Part of a small language model's weights: rotary positions, untied embeddings.
Each number is 128 + 24 x the weight over its row's rms, rounded and kept within 0 to 255. Layers, rows and columns count from 0. The size above them is the row's rms in percent of the matrix's.

# layer 16 MLP up, 256x64, rms 0.233, rows 230-255, columns 0-63
size [107  97 120  99 103 100 123  96  99  94 104 103  98 108  94 104 101 105 102  95 100 112 105 110 103  98]
[[177 152 117 111 118 146 122 118  96 103 144 116 100 123  98 133 126 140 173 126 164  86 141 167 141 127 149  80 138 119 106 133 126 140  97 153 156 167 125 151 157 118 149 153 153 118 129  74 125 128 147 121 120 116 108  98 157 178 104 139 141 153  94 146]
 [128 146 131 120 139 144 143 114 121 121 129 120 108 168  88 166 137 116 131 114 128 107 133 111 129 125 147 117 152  97 117 163 106 116 153 141  89 107 156 126 142 180 159 145  85 115 136  91  91  60 158 105 138 178 180 124 146 132 134 139 129 137 138 152]
 [126 168 113 150  88 105 115 132 128 114 148 142 109 113 170 127 108 142 130 177 139  91  96 123  80 112 117 154  90 153 164 110 162 109 132 147 148 140 130 106 151 136 130 156  93 104  88 150 105  90 123 103 120  98  92 115 151 120  99 155 149 134 121 153]
 [100 121 120 128 149 119 174 117 124 169 146 136 149 135 125 127 158 127 127 105 160 102  85 136 146 129 128 159 127 137 119 113 113 130 149 125  83 154 122 171  97 143 113 114  94 116  61 136 128 168 152 175 137 108  93 160 127 151 146 164 123 162 133 150]
 [ 79 136 159 130  93 150 125  91 112 136 107 120 166 109 152 107 141 149 137  86 144 119  99  99  96  86  86 116 123 112 120 146 111 128  90  76 127 163 141 127 159 107 164 103 144 144 151 137 121 114 126 151 130 184 155 123 103 138 146 129 107 131 129 150]
 [103 111 132 121 131 110 148 125  89 128 127 144  93 120 110 165 114 103 126 112 140 129 107  92 113 127  75 140 126 138 130  75 109 151 118 174 121 125 145 105 123 128 120 159 111 142  89 109 163  95  97  92 122 160  83 186 121 150 118 118 157 118 114  97]
 [121 136  85 101 109 139 135 120  80 113 124 138 112 127 114 157 133 115 124 166 163 160 136 120 157 162 143 169 112  87 147 164 135 186 119 129 108 139 133 156 136 148 117 141 106  94 157 154 103 135 177 170 134 151 164  90 129 124 113 129 150 132 147 133]
 [ 94 150 129 139 163 141 113 135 126  96 150 172 125 170 118 150 105 109 104 159 140 107 114  93 111 106 111  86 134 134 139 125  99 110 146 108  93 118 138 117  79 140 123 105 156 125 148 153 107 191 111 119  92 100 170 111 113 120 125 141 125 168 125 102]
 [141  77 118 129 143 111 125 109 103 132 116  72 150 135 117 136 146  72 201  95 131 131 136 108 145  92 124 127 152 102 122 146 147 169 109 139 153 102 127 165 120 110 134 135 155 134 123 139 101 141 122 140 131 112 107 109 156 128 168 157  79 127 138 150]
 [129 129 127 139 123 119  95 151 163  90 146 146 147 132 124 182 150 105 119 151 145 116 108 161 113  88 105 140 145 131 111 117 137 123 127 171 111 162 136 118 136 114 116 140 115 146  70 173 113 118 109 125 116 126  90 115 147 122 198 128 131 132  84  84]
 [137 157 118 160 139 144 135  87 101 153 117 134 147 106 170 162 126 141 130 142 153 171 168 126 117 154 129 100 126 122 131 135 113 128 137 110 121 133  85 160 101 164  87 114 150 136 188 104 175 114 156 131 117 133 107 131 130 116 135 139  94 172 171 126]
 [164 139 105 133 146 121 107  88  97 122 123 117 127  92 108 110 147 149  96 110 117 100 171 139 159 147  99  98 165 140 134 129 135 144 184 116 177 144 123 156 119 120 120 111 108 116 111 146 114 146 140 143 184 111 130 132 159 187 123 104 124 140 131 164]
 [ 79 107 118 159 140 114 103  73 144 152  98 142 143 118 154 100 163  99 106 145 144 128 123 112 106 160 152 100  81 110 130 149 143 143 101 124 105 111 109 106 113 133 133 175  94 118 142 171 122 115 130 139 153 148 119  78 165 140 135 165 109 124 116 129]
 [137 143 150 105 131 138 125  90 120 130 155 120  97 153 145 119 100 168 131 102 106 157 127 133 161  80 133 171 166 121 140 151 132 118 106  98 146 139 120 126 131 119 139 134 158 157 118 156 109 153 141 151  78 140 110 169 122 165 182  84 136 135  94 154]
 [132 128 137 139 135 139 139 130 129 119 113 135 130 104 128 149 102 117 117 128 142 136 149 151 119  99 120 110 128 138  66  73 153 119 123 153 120 141 208 146  53 166 106 141 111 138 138 111 103 152 134 125 136 135 161 151 141 127 147 142 124  99 181 145]
 [110 133 133 108 114  89 103 121 131 155 148 143 159 155 118  90 114 104  89 106 146 120 143 146  83 116 141 102 105 128 147 166 155 136 155 169 166 144  94 137 110 156 147 122 163  94 136 146 106  94 130 117 170 131 136  92 169 144 109 116 114  85 116 143]
 [ 96 105  71  90 153 136 136 132 131 166 160 158 154 128 158 116 107 150  88 148 103 147 136 133 136 101 130 143 125  93 122 125 145  95 149 110 119 142 165 142 133 133 151 121  78 122 128 125 105  81 144 112 104 126 155 159 147 133 141 112  64 139 152 144]
 [145 129 128 140 142 121 126 162  91 148  60 131 131 156 183 143 130  95 132 147 130 116 144 154 120 169 115  86 169 138 121 127 149 128 143 174 130 156 125 139  93 147 108 103 152  94  97 154  98 108  87 122 160 127 125 128 157 112 132 120 113 100 148 146]
 [144 153 148 154  85 137 138 125 129 123 165 133  93 133 122 191 153  98 154 126 125  92  93 138 119 144  83 158 153 154 138 151 175 114 127 100 100  99 128  87 144 154 129 161 157 106 143 137 137 134 101 152  99 121 123 154 116 126 111 169 111 114 128 149]
 [ 97 106 114 116 116 150 122 127 140 164  63 113 122 114 156 130  89 154 131 131 139 103 144 127 138 146 167 125  91 115 112 135 125  82 114 132 145 124 109 155  97 188 165 140 133 132 125 128 120 123  83 123 157  94 169 169 166  99 117 130 124 120 102 120]
 [148 110 126 143 117 153 185 115 133 119 145 116 120 122 187 170 135 128  98 121 122  95  97  90 138 135 121 136 107  89 110 180 150 118 174 133 145 118 135 107 154 128 142 156 139 123 150  78 142  95 108 173  89 111 127 137 132 136 163 122 119 140 116 110]
 [119 103 104 146 117 142 158 129 138 123 116 132 145 159 132 109 131  82 101 119 155  88  99 113 113 131 146 150 132 143 124 156 114 159 109 108  93  84 161 123 111 173 140 107 144 146 162 142 144 130  90 171 149 169 150 151 146 148 129 151  89 153 140 178]
 [137 122 138 101 143 159  97 103 111 138 117 127 102 131 161 155 156 165 128 187  92 155 155 144 207 136 126 136 136 145 127 126 134 129 109 130 101 138 122 138 171 154 143 114 115 139 114 147 123 130 122 137  87 158 132  90 140 145 145 167 114 113  87 159]
 [103  90 135 115 143 118 149 116 147 125 188 134  99 129 143 139 113 119 156  99 122 142 171  95 120  99  95 132  64 132  98 127 138 154 120 120 113 106 129 125 104 116 139 177 146 104 132 138 134 170  89  97 146  83 144 153 134 120 138 122 141 137 154 169]
 [126 125 138 134 117 119  65 149 138 125 149 111 122 110 107 118 103 110 101 187 113 134 109  79 111 129 117 128 131 107 121 127 116 135 133 146 129 120 151 115  61 133 120 119  84 114 141  99 103 186  88 137 113 109  92 149 102 130 112 105 125 135 112  78]
 [109 123 134 140 131 151 120  88 152 161 160 126 168  76 134 128 122 141 135 111 170 114 149 128  87 113 143 120 175 115 138  90 177  97  99 145 182 104 113 119 140 145 108 113 117 129 110 134 122 132 123 134 174 130 152 123 106 141 132 154 102 172 107 158]]
# layer 16 MLP down (transposed), 256x64, rms 0.247, rows 230-255, columns 0-63
size [107  98 109  90 103 107 119  91  99  95 116 103 102 102  95  94 100  91 104  87  95 113 108 101 116  93]
[[114  97  90 149 116 103 158 105 132 138 139  99 143 166 109 106 118 158 105 110 130 114 162  95 158 132  96 196  69 146 133 133 147 144 139 119 148 132 149 150 105 133 183 129 111  94 117 147 126 129 148 133 109 115 141 142 123 159 129 140 106  80 123 149]
 [116 139 142 155 117 186 131 159 145 160 157 131  92 151 186 112 138 159 142 101 122 165 105 118 121 153 143 150  69 111 153 158 106 128 136 141  96 128 109  86 132 132 129 128 111 108  86  87 129 158 119 128 154 134 121 121 105 112 105 128 126  95 120 153]
 [110  92 154 161 166 110 135 124 163  94 115 107 131 127 103 187 149 135 146 116 116 150 123 131 121 130 159  99 100  97 142 142  71 134 132 123 114 115 122 101 125 133 137 145 144 160 123 123 155 147 161 110 142 149 179 133  85 164 146 113 114 132 140  74]
 [145 146  98 120 133 123 114 127 153 116 117 123 137 123 145 111 100 104 103 169 141 137 146 182 128 135 146 109 135 139 210 151 149 124  99 141 151 139 103 121 187 126  86 147  96 139 175 122 162 119 106 136 142 150 130 148 142 136  99 166 115 126 100 118]
 [129 159 102 138 165 121 148 122  52  98 128 159 134 150 112 100 135 157 168 157 138  77 131 143  97 120 139 156 121 144  97  88  99 106 110 124 155 139 123 105 185 115 133 134  93 148 138 103 129 114  99 126 119 122 117 101 141 113 128 152 107 135 145 110]
 [133 104 114  97 110 132 131  82 112 120 107  97 168 116 137 159 101 113 155 139  89 105 128  69 126 161 153 145 113 125 130 159 106 111 131 145 130 113  95 127 104 157 141  82 105 141 146 135 145 126 118 140  92 111 104 159 102  63 139 135 132 159 147 144]
 [ 88 108 116 130 109 152 146  76 141 122 144 120  99 118 144 151 139 105 117 127 123 103 124 123 131 118 115 160 121 142 127 160 117 130 127 127 192 126 134 145  80 141  94 116 151 123 187 104  92 156 136 133 102 136 102  77  93 111 155 161  96  98 136 116]
 [162 131 137  99 115 140 138 107 138 124 151 123 127 142 157 151 191 130 116  74 120 119  92  97 128 138 110 112 144 138 145 183  73 113 136 138 123 149 112 123 127 110 121 152 139 123 147  97 132 179 153 122 156  64 150 135 126 114 144 124 126 173 119 123]
 [111  68 171 131 100 124 106 194 154 105 128 170 148 149 136  93  94 161 114 125 126  90 141  86 138 128 141 136 108 126 142 104  97  90 130 118  91 150 154 115 131 149 125 119  96 110 124 108 159 103 138 121 120 103 118 101 113 115 125 114 144 155 133 150]
 [125 132 106 143 134 145 162 142  93 130 126 128 144 141 137  75 101 130 156 151 143 151 124 102 140 146 154 168 128  99 117 108 121 118  94 123 132  87 130 140  89 116 122 138 171 121 149  95 138 130 160 102 162 121 110  83  98 151  95 169 137 148 170 175]
 [129 138 106 149 148 129 160 125 108 145 115 128 111 105 124 143 173 149 152 128 151 154 116  88  95 160 132  86 159  87 140  68 147 141 141 128 140 141 126 159 115 127  79 139 106  85 116 137 149 162 143 182 134  93 136 137 151 122 120 142  93 153 110 120]
 [125 129 150 126  97 148 151 151 109 129 107 115  79 128 105 121 134 151 109 103 111 163 118 147  91 115 164 137 139  67 114 105 145 139 137 151 111 133 152 108 112 133 150  60 136 191 134 129 139 131 153 166 110 103 137 163 122 147 140  95 127 153 141 113]
 [136  99 114 144 115 162 135 102 140 118 103 110 159 100 129 158 189 133  94 165 134 130 142 157 156 137 144 108 124 107 109 126 134 110 110  91 136 126 162  97 163  93 136 129 131 112  72 106 124  99 131 128 133 152 108 127 152 147  85 127 155  86 141 173]
 [124 142  79 140  98 142 141 109 180 124 154 115 117 111 139 124 139 161 125  82 100 127  93 134 135 101 109 116  86 123 121 160 121 103 146 122 145 154 111 130 130 130 156  98 107 139 168 154 161 145  87 112  98 116  89 118 130 162 144 108 145 106 162  79]
 [141  82 102 145  93 108 126 181 137 103 112 156 130 117 142 118 147 146 125 126 112  99  87 143 140 110 143 146 169 100 150 151 155 178  97  98  95 151 121 123 128 125 111 127 154 163 158 168 158 124 116 120 103 157 132 145 155 106 148 156 135 124 107  88]
 [145 109 129 130 122 121 167 174 100 103 109 107 179 116 174 150 158  93 136 139 115 143 103  87 102 127 142 114 140  66 130 114  99 143 132 120 139 185 102 120 115 145 153 115 131 153 165 116 178 128 137  86 123 118 131 113 136 113 147 137 146 145 123 118]
 [ 91  91 130 123 137 103 149  91 144 112 165  93 146 175 144 126 142 170 129  91 138 129 129 145 138 126 148 116 160 109 131  77 154 137  87 134 141 139 107  70 127 108 133 147 128 169 152 124 108 124 113 111 101 111 122  95 114 140 124 132 104 185 105 122]
 [ 89 107 117 169 138 108 125 153 136 133 116 105 118 148 126 131  93 144 161  89  62 118 140 141 123 135 167 167 180 148 122 151 121 110 134  88 154 134 137  91 169 122 129 133 141 129 158 142 164 137 132 118  96 170 122 144 110 117 149 117 121 162 100 116]
 [134 120 143 135 113 129 130 113 111 142 128 109  84 136 159 139 126  95 128 100 188  79 101 159  79 164 105 116 149 173 120 132 116 169 135 105  83 129 102 158 135 115 156 114 160 149 143 130 159 137 102 124  96 122 130 102 115 149  91 114 130 150 126 103]
 [111 154 136 133 140 179 128 126 153 120 149  94  99 132  97 125 159 162 132 127  98 137 135  76 108 108 145 144 171 107 136 137 158  97 158 144 122 139  94 159 159 118 166 121 118 138 151 145 149 139 134 125 118 117  75 112  58 107 123 120  98 128 122 134]
 [129 117 106 147 122 121  80 135 106 116 128 153 134 118 148 118 137 116 100 112 144 102 128 110 175 108 163 160 117 109  82  95 146  87 158 140 101 117 110  86 158 132 110 137 115 214 109  95 107 104 119 116 129 158 129 125 136 133 111 111 157 148 121 113]
 [ 86 127 105 154 109 136 167 146  76 127 141 171 120 145 133 119 117 150 155 115 144 118 158 178 135 143 129 117 129 136 127  95 138  92 145 121 142 174  98 146 148 140  84 150 106  99 130 112  87 110 112 128 118 130 117 152 121 107  93 131 168 147  75 111]
 [107 118 156 130 147  99  68 117 156 166 116 134  91 108 125 171 162 122  97 155 126 156 112 114 143 138 133  96 130 109 137 109 124 136 163 108 133 137 119 125 146 119 142 109 139 130 149 141 129 105 138 131 155 180 134 118 139 105  36 151 116 115 134 105]
 [157 160  83 128 154 128 108 136  96 132 115 107 145 133 122 140 159 137 111 131 129 136 160  99 111 154 155 122 172 132 142 142  85 146 121 118 123 131 117  80 154 151 136 113 149 133 143 101 132 143 118  83 129 129 133  72 173 172  77  95 126  95 110 133]
 [130  98 150 181 142 133  98 110 148 115 125 120 107  63 171 128 120 124 122 141 156 113 141 115 100 101 172 127 103 113 135  94 132 146 158 136 163 168 149 157  95 155 157 104 117 111  85 133 139 166 112 103 127 157 140 117 135 125 168 130 109 129 118 111]
 [112 139 160 150 126 153 159 120 160 110 166 195  88  84 125 108  96  72 137 126 101 155 114 133 119 140 143 104 105 137 148 146 129 104 117 153 129 125  99 124 134 122 138 142 142 183 132 123  77 123 143 124 117 155  90 139 138 119 138 110 144  87 111 131]]